Weights of a small transformer language model: 9 layers.
Each number is 50 + 15 x the weight over its row's rms, rounded and kept within 0 to 99. Layers, rows and columns count from 0. The size before them is the row's rms in percent of the matrix's.

# o: layer 2 attention output (transposed), 256x224, rms 0.094, rows 18-30,82-94,146-157,210-221, columns 0-111
# v: layer 2 attention value, 64x224, rms 0.0895, rows 19-30, columns 0-111
o18 103:13 69 41 30 58 47 52 51 48 64 81 51 35 40 45 50 29 76 30 35 42 64 47 49 39 40 33 52 36 53 52 64 61 71 44 40 43 57 60 51 87 23 38 56 63 36 52 51 25 31 63 37 40 56 39 28 40 42 65 48 49 71 57 64 61 53 30 62 20 49 57 52 45 65 66 78 73 63 53 97 68 69 45 49 31 89 46 30 45 56 57 54 42 44 42 42 16 58 43 61 26 18 62 61 65 42 40 28 38 71 49 44
o82 111:58 73 42 50 41 57 58 46 68 49 36 44 50 48 66 54 78 47 59 45 23 71 31 66 45 56 38 21 72 47 30 37 55 20 54 56 35 47 50 44 52 51 35 40 77 41 48 65 59 56 39 52 72 48 78 75 59 50 64 39 70 32 45 44 33 42 43 38 45 59 62 46 16 64 25 42 61 51 46 52 72 49 35 38 68 50 36 26 38 51 71 41 65 62 70 91 61 48 74 42 39 74 78 72 44 36 53 27 36 10 54 41
o146 103:41 38 62 71 14 55 30 45 43 35 40 31 57 48 65 40 31 46 38 65 54 33 69 44 43 63 78 68 51 42 56 54 43 32 35 81 67 25 69 49 30 76 41 25 36 44 99 41 68 48 57 39 46 48 51 50 27 57 57 50 40 68 43 17 48 47 59 31 65 48 52 36 55 52 60 67 56 39 70 08 75 42 57 48 63 51 56 47 43 45 38 61 37 42 78 68 59 55 53 29 67 65 64 55 17 95 55 34 63 57 42 53
o210 092:42 61 54 42 38 32 38 64 72 44 44 46 47 48 46 47 51 52 69 71 84 81 79 55 46 39 53 71 56 37 37 54 57 39 43 53 64 42 41 63 33 42 71 49 43 54 13 41 30 21 27 30 38 52 36 82 84 58 57 51 63 43 50 25 24 53 45 37 77 63 34 39 59 45 61 24 50 64 60 48 24 56 39 61 66 50 53 39 48 61 21 45 50 33 35 72 66 61 25 56 45 54 67 44 84 36 73 52 33 61 54 60
v19 099:32 50 61 31 45 64 62 64 48 64 83 52 51 66 64 37 42 60 55 52 32 50 45 51 52 57 58 91 36 50 38 35 61 65 45 42 72 67 47 46 60 40 52 71 28 62 33 64 38 52 56 49 70 37 32 31 41 34 49 14 44 75 37 52 38 52 95 32 23 56 51 28 40 78 52 42 40 38 51 44 46 46 84 36 35 50 60 55 18 94 39 53 69 37 62 30 45 65 57 55 57 58 47 33 54 74 73 52 54 49 46 34
o19 099:63 46 70 58 63 41 58 49 43 45 70 48 44 37 57 72 10 62 41 36 24 37 60 50 61 52 74 34 55 53 38 42 51 49 78 43 53 33 54 23 14 67 38 37 26 53 38 38 49 52 34 29 57 43 47 27 53 46 62 65 26 63 58 64 65 53 54 56 54 41 56 45 65 37 29 52 75 59 69 78 53 57 40 20 79 49 37 74 17 42 54 34 41 71 41 48 54 53 56 64 60 75 46 45 72 32 67 49 39 38 58 84
o83 112:13 56 32 37 54 40 39 31 54 48 22 49 58 33 40 58 31 57 71 55 70 73 58 40 63 17 51 24 47 41 69 56 62 26 64 59 62 41 41 60 52 27 72 55 36 51 50 63 69 41 45 34 36 51 73 40 67 79 48 42 37 68 39 40 52 50 48 60 49 32 34 64 64 62 53 67 43 61 68 32 29 63 56 52 63 58 33 31 69 58 49 91 63 74 53 34 52 37 49 30 69 42 58 56 40 54 50 55 33 56 35 32
o147 097:48 58 54 76 49 54 80 80 79 46 31 56 36 72 37 37 69 73 34 52 70 48 33 59 35 87 56 64 47 52 01 67 55 69 54 74 51 53 53 26 55 55 34 62 63 41 30 57 49 40 62 47 34 59 53 63 43 51 42 28 61 26 48 65 79 61 49 60 69 61 57 41 40 63 68 46 48 41 50 57 28 48 38 45 62 59 62 34 89 45 51 42 42 15 14 64 43 53 66 59 65 43 40 57 45 77 54 24 52 53 60 26
o211 092:53 54 58 44 86 72 62 43 81 57 56 25 40 53 42 66 58 41 72 58 42 43 67 45 66 57 61 52 36 41 37 49 58 20 69 58 35 54 48 69 41 85 55 57 78 41 84 51 39 47 46 66 44 33 63 68 46 31 47 73 64 59 68 35 43 44 17 34 53 46 81 54 65 61 47 44 53 44 44 38 44 58 54 63 23 32 58 47 54 42 75 44 76 51 45 30 42 31 58 67 77 43 44 56 46 31 28 59 57 50 57 15
v20 096:75 81 22 54 55 49 50 37 33 56 52 42 64 74 79 36 60 49 53 36 44 47 10 28 48 44 07 34 47 30 61 59 86 35 63 46 41 32 14 45 47 51 56 30 49 26 62 45 42 49 69 52 66 84 61 70 55 56 62 25 41 58 41 66 69 82 33 27 31 65 61 53 47 27 33 64 48 58 34 65 47 38 58 44 61 63 50 48 67 61 46 33 42 13 44 30 44 48 50 52 54 76 17 60 43 16 40 51 51 46 24 55
o20 101:34 43 35 26 49 44 58 45 28 64 56 40 54 62 50 77 63 45 42 45 19 67 52 60 60 54 41 40 50 58 25 53 63 72 32 45 58 52 56 44 37 59 41 29 75 51 76 33 33 55 51 50 77 62 53 60 62 35 48 59 82 62 71 64 55 37 82 50 62 56 82 35 56 42 45 58 41 37 40 80 51 49 78 83 48 75 55 38 39 47 47 63 36 47 27 43 57 43 49 46 49 68 56 41 41 56 59 53 68 47 41 45
o84 103:55 49 51 24 36 33 54 46 80 55 59 57 43 57 47 62 50 61 43 63 57 44 51 45 40 56 58 43 60 54 58 45 62 48 76 48 51 34 96 55 41 47 78 47 51 46 49 66 61 41 46 48 60 31 63 67 48 94 54 29 27 41 31 39 20 65 37 34 48 55 45 41 37 74 49 60 76 56 59 46 32 43 32 39 28 46 48 60 54 54 52 64 59 60 65 54 61 56 38 64 52 35 49 61 44 31 48 24 76 34 46 51
o148 093:58 48 64 11 61 54 51 43 55 52 50 41 60 76 48 42 49 40 69 31 88 68 39 48 61 48 50 59 69 53 48 52 45 50 82 38 29 29 40 59 56 64 50 77 31 37 38 42 45 64 73 48 39 63 30 42 51 62 52 41 35 59 46 56 48 36 40 51 14 44 44 59 47 34 50 79 53 44 31 41 50 59 52 33 52 44 49 51 43 44 31 42 55 58 86 51 55 60 67 54 62 42 76 60 36 29 36 75 22 51 57 62
o212 099:55 37 30 85 32 72 37 57 56 45 29 67 30 27 76 34 43 47 45 30 37 58 37 46 41 37 90 55 63 44 79 44 52 20 23 73 48 63 28 47 66 55 52 69 42 56 26 32 67 44 42 45 09 35 36 34 48 60 59 53 58 54 72 33 55 50 56 90 67 51 60 59 55 66 40 51 63 61 52 49 65 43 36 48 63 20 53 26 72 51 49 49 45 48 58 59 22 42 41 64 48 72 57 51 86 83 61 55 52 22 55 53
v21 105:38 16 39 61 21 18 79 42 56 45 46 53 46 48 65 50 51 54 70 50 64 52 25 59 63 66 28 20 61 62 64 35 66 30 21 82 47 51 81 69 12 47 62 47 51 67 25 54 48 50 37 48 54 38 68 43 38 52 34 51 29 63 85 14 61 17 63 35 65 57 44 60 50 36 30 70 52 51 42 43 33 57 37 24 69 30 61 49 59 77 47 24 39 74 61 62 30 07 33 58 73 66 43 63 42 59 33 69 62 46 38 50
o21 104:83 55 21 87 40 48 66 59 41 67 33 52 85 71 57 54 45 55 52 48 52 69 66 48 51 37 26 53 76 34 50 38 55 44 53 53 50 55 51 42 28 43 52 63 77 52 73 47 51 47 42 58 39 19 34 56 45 53 51 23 80 52 10 77 39 61 59 60 54 68 35 44 31 12 62 41 19 50 42 66 54 58 88 40 58 68 36 56 14 54 49 53 61 48 63 53 59 40 19 61 64 69 26 29 56 52 56 45 62 62 49 46
o85 102:61 55 52 56 39 53 32 29 54 38 48 68 66 42 46 67 56 49 47 58 40 36 52 35 21 53 60 54 47 53 76 60 51 59 57 50 34 50 28 40 45 78 40 53 42 29 34 56 41 60 45 50 76 71 48 29 32 66 64 45 58 34 78 55 32 35 20 57 30 61 54 37 69 79 55 52 55 42 50 30 52 65 48 60 57 49 44 67 53 54 39 93 06 53 29 34 62 49 77 45 37 34 39 60 48 48 69 57 04 81 43 61
o149 093:43 43 52 36 60 47 48 40 45 47 60 64 41 52 77 64 76 62 43 88 39 63 32 57 48 58 76 42 46 78 37 66 73 30 59 46 80 11 79 58 41 30 46 70 57 61 44 91 51 64 67 56 23 41 39 31 71 56 38 40 47 61 61 52 47 62 47 48 68 60 52 49 42 43 24 56 67 72 51 36 30 23 28 32 47 58 35 39 56 28 46 50 43 35 47 63 59 51 61 58 40 54 76 82 10 30 55 74 46 63 47 59
o213 097:59 60 46 52 56 30 50 66 52 49 62 48 46 31 36 69 76 64 55 73 49 82 65 40 47 38 72 49 60 50 51 36 28 53 60 37 49 76 33 44 87 39 66 65 20 68 34 55 41 62 45 39 30 52 77 70 49 44 62 54 39 69 47 60 58 25 53 61 60 37 66 57 50 63 53 49 47 44 44 55 62 50 33 33 30 40 52 62 66 36 55 40 32 65 32 52 53 53 44 46 35 44 42 46 77 66 57 30 91 64 47 01
v22 098:70 55 43 60 55 69 55 56 56 48 51 63 64 76 30 35 48 51 78 47 31 62 42 44 64 38 59 14 16 46 53 74 33 39 53 31 20 61 76 48 64 48 56 66 68 63 60 79 80 47 59 65 53 39 52 51 54 84 38 46 21 48 50 74 49 39 47 48 36 65 42 44 60 28 50 56 58 37 67 39 71 34 47 61 40 28 18 44 57 58 59 48 52 30 17 39 63 80 54 59 53 48 39 83 67 49 52 75 43 52 73 31
o22 105:76 49 62 72 49 56 34 41 61 35 77 25 52 54 25 63 36 69 18 70 43 45 40 39 55 57 65 65 77 75 52 88 60 42 47 53 34 30 26 65 51 63 27 48 73 56 63 19 31 51 77 54 39 45 62 66 58 49 69 40 40 62 45 60 48 47 30 48 30 63 54 78 57 56 43 64 85 35 35 62 69 35 19 54 48 45 46 67 71 56 44 43 46 67 61 44 63 62 41 43 46 61 34 21 43 30 67 24 61 56 87 69
o86 104:13 74 62 59 57 36 83 51 26 46 48 53 31 46 39 23 56 48 51 43 72 37 47 49 64 47 27 60 55 43 58 40 41 19 68 50 40 55 63 23 63 51 60 36 52 56 26 47 76 72 55 32 46 41 49 36 45 71 72 74 41 38 47 46 49 64 33 48 63 47 79 50 30 79 54 19 25 54 61 73 25 52 52 67 61 33 39 51 31 42 64 52 39 56 52 64 57 22 42 49 62 48 72 64 67 66 27 61 44 58 72 03
o150 089:41 71 36 62 58 51 08 56 49 56 42 65 38 30 48 63 34 40 47 41 50 57 52 49 67 51 56 31 05 32 43 41 41 57 38 40 39 55 37 52 70 55 57 54 53 36 59 49 52 40 55 46 35 79 48 28 55 39 52 53 64 67 54 52 54 78 79 40 36 51 47 50 70 57 43 66 06 68 40 30 40 53 32 54 70 67 23 55 43 58 36 34 63 44 43 62 56 32 37 46 45 54 45 82 32 55 55 56 48 34 54 92
o214 111:26 46 49 30 54 32 28 56 66 16 72 47 50 61 63 10 45 73 51 46 46 60 47 58 25 50 46 50 58 37 47 52 59 55 29 69 54 35 26 70 07 57 47 48 36 63 45 48 22 37 48 51 93 74 56 54 49 62 46 42 66 49 36 15 31 41 82 54 29 30 63 32 47 39 59 19 76 36 38 48 41 56 39 30 40 53 80 53 48 66 49 38 40 74 49 53 22 48 52 26 34 49 76 34 53 64 37 36 56 34 34 67
v23 101:52 25 33 26 60 64 58 49 42 48 37 56 61 75 61 35 59 49 56 44 67 80 25 55 55 51 47 58 48 54 35 57 59 38 56 61 24 60 55 38 57 70 52 63 33 58 71 51 36 61 59 43 42 59 50 57 64 38 39 57 37 71 59 60 28 50 65 64 37 13 36 86 62 57 72 24 63 55 61 30 46 07 55 67 61 64 53 66 53 51 39 59 64 57 46 72 45 67 42 52 46 69 41 45 45 57 45 76 62 76 66 35
o23 103:60 44 47 48 68 57 14 27 79 30 79 63 36 33 38 45 28 66 60 61 56 41 42 52 53 50 32 47 57 40 49 52 52 43 33 42 30 46 35 61 49 51 44 39 51 48 45 49 39 48 83 64 44 47 52 45 26 37 22 45 22 49 38 62 54 49 46 60 44 60 37 34 74 52 27 41 34 62 31 45 28 18 79 53 42 55 68 61 64 89 36 89 34 59 52 46 47 57 76 53 50 64 23 38 52 57 55 18 50 40 58 37
o87 101:75 67 41 41 65 27 48 60 42 47 17 44 31 37 69 57 63 34 44 44 58 29 56 44 32 58 56 68 50 34 35 71 57 33 34 55 72 60 58 37 46 44 22 56 47 70 62 53 27 46 39 45 51 33 37 54 50 28 65 43 49 50 47 41 86 36 64 51 63 54 47 71 40 52 34 47 35 29 44 64 81 68 42 68 41 37 29 37 51 72 68 22 58 52 59 61 48 49 40 46 14 50 44 58 41 41 36 55 60 58 19 60
o151 092:41 61 56 40 77 55 62 14 43 70 35 40 70 70 42 41 35 48 61 53 25 56 44 66 55 50 52 70 41 50 32 25 62 49 52 51 43 75 51 47 55 58 49 33 53 45 88 68 63 81 30 43 21 41 83 46 53 47 32 37 42 50 57 64 40 69 30 41 40 22 41 38 52 76 51 63 42 78 54 36 68 05 34 27 53 51 49 60 45 49 61 45 56 57 52 57 34 44 40 50 80 48 61 81 37 38 41 59 57 35 57 30
o215 105:68 27 70 29 45 49 75 55 56 37 60 35 45 39 38 49 38 44 35 67 37 62 86 50 40 56 39 16 42 44 58 37 43 38 54 60 66 22 52 68 56 33 59 68 67 23 57 39 54 61 35 40 51 28 44 07 53 53 64 63 99 54 46 47 13 38 67 63 65 56 47 37 39 42 57 50 40 47 46 67 32 74 40 50 63 59 65 38 35 42 71 42 84 47 61 53 38 44 67 35 70 43 46 39 77 47 33 57 40 48 60 41
v24 099:63 47 70 61 27 51 56 77 50 45 57 38 49 61 68 57 51 72 68 69 15 47 58 42 27 41 24 55 73 68 48 65 49 31 42 58 35 41 40 62 60 45 35 57 64 56 28 48 31 56 30 68 51 47 53 34 73 64 27 42 55 62 27 64 37 59 61 31 56 45 48 31 41 72 46 71 43 66 30 43 49 34 57 91 59 24 29 71 68 48 46 48 09 72 67 55 31 46 68 48 46 61 60 30 63 59 44 59 22 72 87 52
o24 105:48 69 33 43 56 42 35 51 57 45 78 35 49 47 48 74 57 39 26 26 53 48 40 63 50 45 54 31 31 56 51 47 94 57 51 52 44 68 66 63 39 38 46 44 23 69 54 64 53 56 35 31 66 68 46 56 31 50 52 78 46 56 39 62 39 57 43 45 44 50 67 57 68 61 67 63 58 54 60 47 55 70 45 46 49 76 66 54 70 44 56 50 59 18 77 48 59 61 39 58 55 28 41 32 58 50 79 39 51 49 50 58
o88 102:47 61 38 71 60 65 13 45 39 62 23 61 37 36 59 28 47 37 47 59 35 65 56 42 62 58 52 52 55 74 67 47 27 54 76 26 48 39 37 19 50 54 45 40 60 43 65 58 75 48 61 70 36 19 56 24 43 32 45 74 45 57 45 74 39 53 59 46 64 50 50 56 23 41 62 43 43 44 21 55 51 45 54 55 47 43 41 53 40 54 61 53 40 63 16 42 60 46 64 49 16 66 44 59 67 16 44 41 35 48 56 32
o152 094:58 34 56 53 31 64 70 48 31 54 38 50 93 67 21 28 57 62 50 30 67 33 70 36 33 40 29 46 75 45 42 46 57 56 52 38 33 09 74 75 46 65 41 51 69 49 00 43 52 33 39 37 62 56 39 72 53 55 27 47 39 65 63 74 62 44 44 46 55 28 42 56 62 48 49 56 60 19 69 63 43 46 35 53 51 19 51 36 45 53 31 61 56 53 45 72 52 53 38 52 49 48 91 66 47 68 41 53 64 57 41 42
o216 092:52 30 32 35 51 64 65 45 48 47 69 30 55 38 58 22 43 44 56 72 72 70 34 56 60 55 27 56 38 57 60 68 46 64 38 62 55 65 54 40 50 56 65 46 26 53 32 24 21 52 70 53 71 67 56 84 37 35 61 41 43 68 38 14 67 44 33 72 31 68 43 59 72 41 37 70 70 78 66 52 72 62 60 49 56 25 74 18 29 44 46 21 56 29 49 40 57 29 41 24 49 46 58 54 49 63 56 36 48 28 47 55
v25 101:48 46 20 60 28 46 36 50 49 36 59 03 46 23 57 58 57 57 67 47 43 56 56 36 44 33 61 28 40 67 68 69 39 60 51 31 48 45 39 56 54 66 44 27 50 67 46 59 21 63 60 34 66 38 61 76 66 30 54 61 44 67 51 57 39 26 48 45 45 38 33 87 25 30 60 37 35 55 54 47 64 51 39 43 41 55 66 49 37 46 72 65 41 47 46 70 51 34 62 27 42 13 25 26 58 65 59 71 54 52 51 63
o25 098:61 51 64 57 36 33 11 39 62 33 56 61 39 48 65 53 30 61 37 50 67 38 54 53 37 64 40 47 51 51 64 51 43 70 50 62 54 64 54 48 53 38 42 33 46 36 33 49 48 70 40 60 23 54 48 39 57 46 55 27 48 39 53 19 57 72 60 62 43 28 54 55 31 51 50 17 53 76 57 65 32 46 46 45 61 69 29 48 67 21 49 63 58 66 57 43 44 43 34 50 47 50 44 57 27 59 09 53 29 31 45 73
o89 098:50 26 46 68 37 42 49 72 55 58 54 55 46 44 52 84 29 59 29 73 63 68 74 35 52 57 50 74 45 50 44 20 44 47 54 76 42 45 59 57 50 55 30 46 45 56 73 33 47 56 45 48 76 68 49 81 49 47 37 24 66 28 65 43 28 47 63 40 27 56 41 20 63 41 40 48 61 28 46 59 40 34 64 48 56 65 66 80 76 57 66 41 45 36 24 42 51 64 63 43 69 48 62 61 28 51 79 23 72 45 71 65
o153 098:21 58 49 52 57 80 44 21 38 27 48 53 69 38 39 15 41 55 48 66 51 52 61 40 40 59 43 33 40 39 56 67 28 33 50 18 44 31 57 53 76 66 39 58 37 50 47 63 27 51 50 69 45 25 67 39 43 30 72 78 55 39 70 81 48 51 58 56 42 38 50 41 52 29 37 38 23 46 73 56 64 66 53 34 10 51 74 48 37 64 15 69 36 49 28 55 30 60 54 58 60 42 25 62 69 85 66 32 60 41 41 50
o217 100:57 58 38 62 66 79 40 67 52 66 56 80 40 68 64 43 80 54 77 14 27 62 67 32 72 53 54 37 34 43 46 49 53 37 59 32 80 55 37 32 25 39 68 68 73 38 74 53 41 47 63 56 44 55 55 73 37 65 52 41 28 66 47 39 30 39 24 46 50 53 29 67 55 58 67 88 52 63 51 56 60 51 45 51 43 12 63 39 50 48 49 56 51 57 43 44 58 45 52 66 60 38 48 66 45 40 50 51 66 54 36 56
v26 097:22 61 17 60 45 41 42 21 45 42 56 41 33 44 73 59 65 46 64 50 42 41 45 21 45 62 55 37 13 44 36 52 53 54 52 42 60 55 53 69 41 55 59 53 63 58 48 67 45 52 54 64 54 62 23 36 48 54 46 63 30 51 45 37 50 29 30 40 68 51 65 67 34 49 65 46 64 54 42 35 14 56 59 45 46 46 30 69 45 54 51 40 53 42 54 42 48 62 15 60 49 50 34 53 45 53 32 54 46 52 81 63
o26 101:63 48 42 40 65 38 50 80 61 41 40 56 47 46 48 42 55 37 32 38 73 20 64 45 58 49 47 48 37 46 45 31 31 94 44 52 50 56 43 53 46 61 43 34 53 52 45 46 51 62 51 43 57 72 64 57 50 49 47 42 57 50 52 40 45 38 31 53 44 39 26 52 25 72 35 38 74 27 58 25 62 70 58 60 59 46 54 50 26 41 64 69 33 66 35 23 52 25 46 44 58 60 43 30 57 82 54 38 45 33 42 35
o90 097:78 43 90 28 51 66 66 56 72 66 45 44 43 76 20 59 46 67 52 60 43 82 52 56 23 39 45 63 66 73 56 63 65 36 57 52 49 58 70 48 66 36 45 74 46 36 46 66 60 37 61 66 59 40 21 34 44 65 30 24 52 34 63 51 44 54 43 44 66 36 42 56 53 57 51 32 61 54 26 46 58 37 30 54 62 63 49 34 44 65 36 69 40 49 21 69 79 63 39 42 49 35 78 52 50 49 65 51 36 46 44 50
o154 098:54 58 64 66 55 38 43 37 32 49 42 36 38 63 54 53 54 43 46 49 43 13 28 53 71 45 79 33 49 43 38 44 57 48 65 70 57 45 38 42 43 67 34 40 41 66 22 53 34 23 36 40 30 26 49 62 35 29 59 42 28 59 60 53 53 49 47 42 34 62 53 44 44 44 53 72 14 42 53 58 53 75 71 58 50 44 50 36 66 50 37 54 23 52 58 42 25 54 61 55 52 27 52 68 52 37 50 78 59 35 10 43
o218 096:33 41 29 80 25 62 28 56 45 59 47 74 44 19 72 47 39 53 48 56 47 49 50 28 69 63 28 30 47 73 53 81 50 37 60 53 49 34 47 27 42 76 56 32 47 51 43 05 50 41 20 25 51 54 60 70 60 67 45 55 40 47 43 38 25 76 74 64 44 74 71 61 59 39 32 46 48 41 74 49 68 32 41 50 24 57 63 62 56 65 62 56 70 28 39 13 37 51 43 33 69 76 40 38 32 37 50 57 75 67 58 57
v27 104:48 46 30 37 46 38 60 69 53 49 57 57 55 38 52 31 67 38 56 60 39 71 37 50 56 48 67 48 66 50 46 32 53 73 56 44 57 45 36 46 38 75 53 28 45 64 78 30 38 68 23 27 25 77 30 17 78 56 41 53 64 67 23 41 54 50 44 47 52 72 51 39 49 85 60 52 38 45 37 57 51 65 49 60 59 32 63 65 53 64 43 63 28 63 39 57 50 53 73 67 66 31 63 39 29 41 58 27 54 38 65 52
o27 105:57 58 48 22 65 15 51 33 45 49 81 48 29 36 43 75 56 41 51 30 51 50 88 45 43 45 26 58 38 53 56 59 44 63 66 62 62 68 40 56 44 62 39 43 48 55 55 30 35 69 62 50 25 62 62 71 78 42 36 45 28 56 47 52 32 27 45 29 34 88 66 83 49 23 65 55 11 49 44 36 54 37 46 28 32 48 49 62 30 50 49 42 58 57 80 39 72 50 68 39 31 70 63 28 70 44 42 55 25 49 40 41
o91 097:32 61 50 63 56 55 60 55 64 71 86 59 64 55 39 66 59 65 56 54 46 54 38 59 42 46 54 59 54 43 60 60 50 57 47 17 59 65 42 53 56 45 50 51 56 94 40 34 62 38 36 49 39 63 50 76 44 47 32 40 39 47 54 68 64 62 35 50 40 33 64 28 44 54 61 55 51 59 61 45 65 34 61 36 38 77 62 54 40 86 63 16 70 47 37 47 31 59 42 38 67 47 46 44 41 49 16 69 99 38 67 47
o155 096:34 53 23 65 46 35 53 54 31 51 55 31 52 35 61 29 53 70 46 51 37 36 38 28 43 53 54 64 32 47 46 58 52 72 39 65 69 42 50 48 36 44 64 64 45 64 16 54 57 81 50 53 57 58 54 51 39 34 64 52 79 34 55 42 42 46 65 67 63 64 52 45 58 59 43 65 69 76 66 60 36 48 38 69 41 75 54 42 56 74 59 68 47 45 17 37 35 51 47 82 71 45 47 49 59 41 56 42 66 49 64 46
o219 093:33 61 57 46 59 76 54 06 27 43 33 57 42 79 64 24 50 70 90 59 52 73 49 43 36 57 53 36 67 50 87 46 51 51 29 55 46 61 53 33 64 55 67 43 51 64 75 51 62 47 65 67 68 33 43 39 35 57 86 62 72 69 59 23 42 34 48 55 56 39 41 67 67 41 27 54 45 41 46 55 45 49 41 40 72 52 62 61 69 43 33 54 70 59 75 33 65 47 45 69 13 60 49 73 44 51 62 41 29 46 40 46
v28 097:44 47 42 34 54 22 56 32 39 53 56 33 56 31 74 65 44 48 14 53 60 46 70 67 39 75 48 58 47 36 58 58 66 57 33 64 49 55 59 32 43 47 71 50 46 50 42 50 47 60 31 39 66 50 44 41 27 84 69 58 96 46 43 64 68 69 47 45 44 46 51 12 46 37 47 30 32 60 50 56 37 52 39 73 66 44 44 50 45 75 58 47 23 27 50 35 51 66 57 46 59 26 41 45 56 57 57 76 63 35 57 53
o28 096:49 53 59 31 73 60 50 63 36 55 31 49 32 42 62 65 46 40 47 65 72 48 26 65 46 46 56 26 68 54 41 47 21 29 57 18 24 48 67 65 38 56 52 72 75 51 41 67 51 45 28 86 34 50 39 53 49 66 50 50 48 52 48 45 33 19 58 54 47 50 50 41 40 39 44 46 63 43 42 62 27 54 45 56 28 42 37 58 60 48 45 49 31 25 57 48 79 60 75 75 57 41 53 59 15 56 65 60 26 50 46 06
o92 098:38 69 42 55 56 37 61 43 39 63 66 69 48 44 23 25 82 29 49 28 48 24 64 43 62 54 37 78 63 35 35 57 44 24 60 73 45 57 59 48 37 68 24 57 29 54 37 63 42 38 75 41 34 50 67 40 30 77 53 69 46 44 45 49 28 38 79 57 17 52 53 33 37 59 62 54 48 53 72 49 44 62 50 45 31 40 53 58 55 76 54 29 52 55 27 64 48 36 75 64 43 71 20 42 50 33 45 43 48 33 48 52
o156 099:57 29 42 25 64 43 40 37 41 53 32 65 53 46 36 48 45 67 62 64 76 54 38 72 29 62 59 46 32 46 62 61 63 55 45 31 69 41 54 41 66 67 58 24 27 26 99 31 42 51 54 52 75 33 64 58 50 26 64 56 62 39 63 60 83 52 57 48 29 60 35 61 70 65 56 54 60 31 64 44 59 76 54 56 35 47 52 57 40 44 52 45 32 16 34 88 63 50 34 32 68 34 56 39 77 61 52 65 57 65 44 29
o220 103:33 33 17 67 60 66 39 56 61 45 62 42 63 67 60 41 53 62 56 52 44 48 37 54 63 62 75 34 38 53 46 54 16 50 44 34 33 54 60 50 51 50 48 38 49 68 53 31 50 50 42 49 43 76 51 61 71 55 68 08 31 57 48 31 55 52 28 37 43 22 40 66 46 50 54 28 34 73 51 77 71 48 62 41 75 39 37 64 26 54 57 44 76 62 47 39 49 40 35 36 24 58 40 51 49 60 78 39 71 75 69 63
v29 103:49 52 36 19 31 62 69 44 38 76 72 50 43 49 60 30 64 66 32 54 48 73 75 51 49 54 65 37 45 34 33 46 46 62 40 42 30 55 55 50 54 64 78 76 41 60 74 44 37 62 54 51 34 63 43 34 52 42 40 47 63 51 64 45 65 36 42 55 61 30 58 72 46 56 53 77 51 53 48 30 29 60 53 41 64 58 37 53 15 29 53 60 16 66 51 55 33 50 47 22 42 51 46 37 48 28 70 33 65 35 41 32
o29 113:30 58 36 71 70 53 39 64 42 32 45 56 41 45 17 37 83 77 62 49 31 28 52 64 69 60 70 52 54 62 57 51 25 59 42 60 62 47 66 65 57 53 37 73 37 60 54 56 49 40 56 58 85 44 21 38 45 58 91 41 54 54 32 52 61 61 50 43 23 53 38 37 19 42 26 46 43 30 67 28 42 30 41 27 50 76 58 51 75 46 43 41 28 54 18 58 20 32 27 77 65 71 50 79 58 41 52 70 52 50 40 42
o93 096:47 49 56 37 67 45 59 60 43 67 42 30 76 67 66 55 23 50 24 44 78 56 66 58 47 26 33 29 48 50 62 53 84 44 43 28 26 50 62 64 63 34 64 59 69 50 17 62 50 39 44 46 41 38 62 65 53 62 34 69 13 70 19 46 41 66 47 45 71 67 57 37 52 49 39 32 38 65 55 39 60 66 37 59 35 24 14 56 52 57 68 43 45 39 57 43 69 42 33 43 44 34 53 60 21 65 60 50 36 53 68 55
o157 097:53 63 36 61 56 42 34 35 59 68 56 47 48 29 51 36 39 37 74 67 49 38 38 43 35 77 46 53 24 46 55 49 49 35 49 45 56 34 55 61 54 40 65 58 34 43 11 61 76 43 61 35 10 35 27 40 54 53 60 63 56 56 79 44 64 38 48 38 76 60 89 54 58 66 51 57 78 44 36 50 42 44 46 43 45 73 47 63 28 48 64 63 63 49 85 57 47 65 18 30 54 37 50 44 62 67 51 45 47 56 53 34
o221 092:59 36 53 77 10 45 39 60 29 44 49 52 50 54 25 70 25 54 96 47 38 52 29 25 43 31 69 55 42 66 65 52 37 40 45 57 49 72 57 51 54 50 49 39 44 59 74 50 60 47 65 57 56 34 56 24 58 33 49 38 75 45 46 58 37 46 59 57 30 77 50 39 58 67 76 67 46 45 61 70 34 53 54 65 66 44 38 52 27 54 45 53 80 52 51 41 59 41 51 58 56 43 49 18 68 47 27 34 50 43 34 76
v30 104:49 87 58 42 41 42 89 56 41 45 45 48 22 67 54 43 40 66 67 38 21 45 72 57 40 55 60 41 39 41 38 40 48 57 52 43 59 48 27 47 68 48 29 38 52 30 80 77 65 50 69 48 43 52 35 85 40 31 54 47 62 29 34 48 66 35 25 36 55 32 52 54 46 40 64 46 37 52 69 30 60 36 41 44 57 40 32 49 40 35 51 56 48 65 45 37 65 51 45 33 58 46 67 71 57 47 50 60 27 47 59 41
o30 097:53 55 73 37 53 75 58 32 38 37 34 52 23 92 35 40 23 40 63 35 43 57 27 26 55 68 54 54 55 80 45 40 47 53 71 45 53 48 44 54 45 62 36 72 50 47 45 41 55 47 79 60 36 42 46 16 68 39 45 54 56 70 35 71 38 45 24 44 78 50 56 60 28 66 46 26 62 48 78 54 45 40 19 59 63 68 52 42 53 49 42 42 64 74 46 69 65 53 79 35 55 34 33 61 39 41 59 36 50 50 40 50
o94 106:57 64 47 74 34 57 27 51 44 38 57 31 80 46 61 42 56 55 44 23 65 56 27 47 64 62 56 38 32 23 43 42 31 84 44 64 35 52 46 63 57 37 50 39 79 48 31 23 39 41 15 44 84 65 44 57 37 47 43 41 23 48 59 31 48 43 64 47 59 27 48 32 53 73 69 38 60 57 30 45 74 41 39 55 64 50 41 41 71 50 59 34 62 61 57 51 41 38 23 70 50 74 42 50 62 68 13 55 70 75 54 45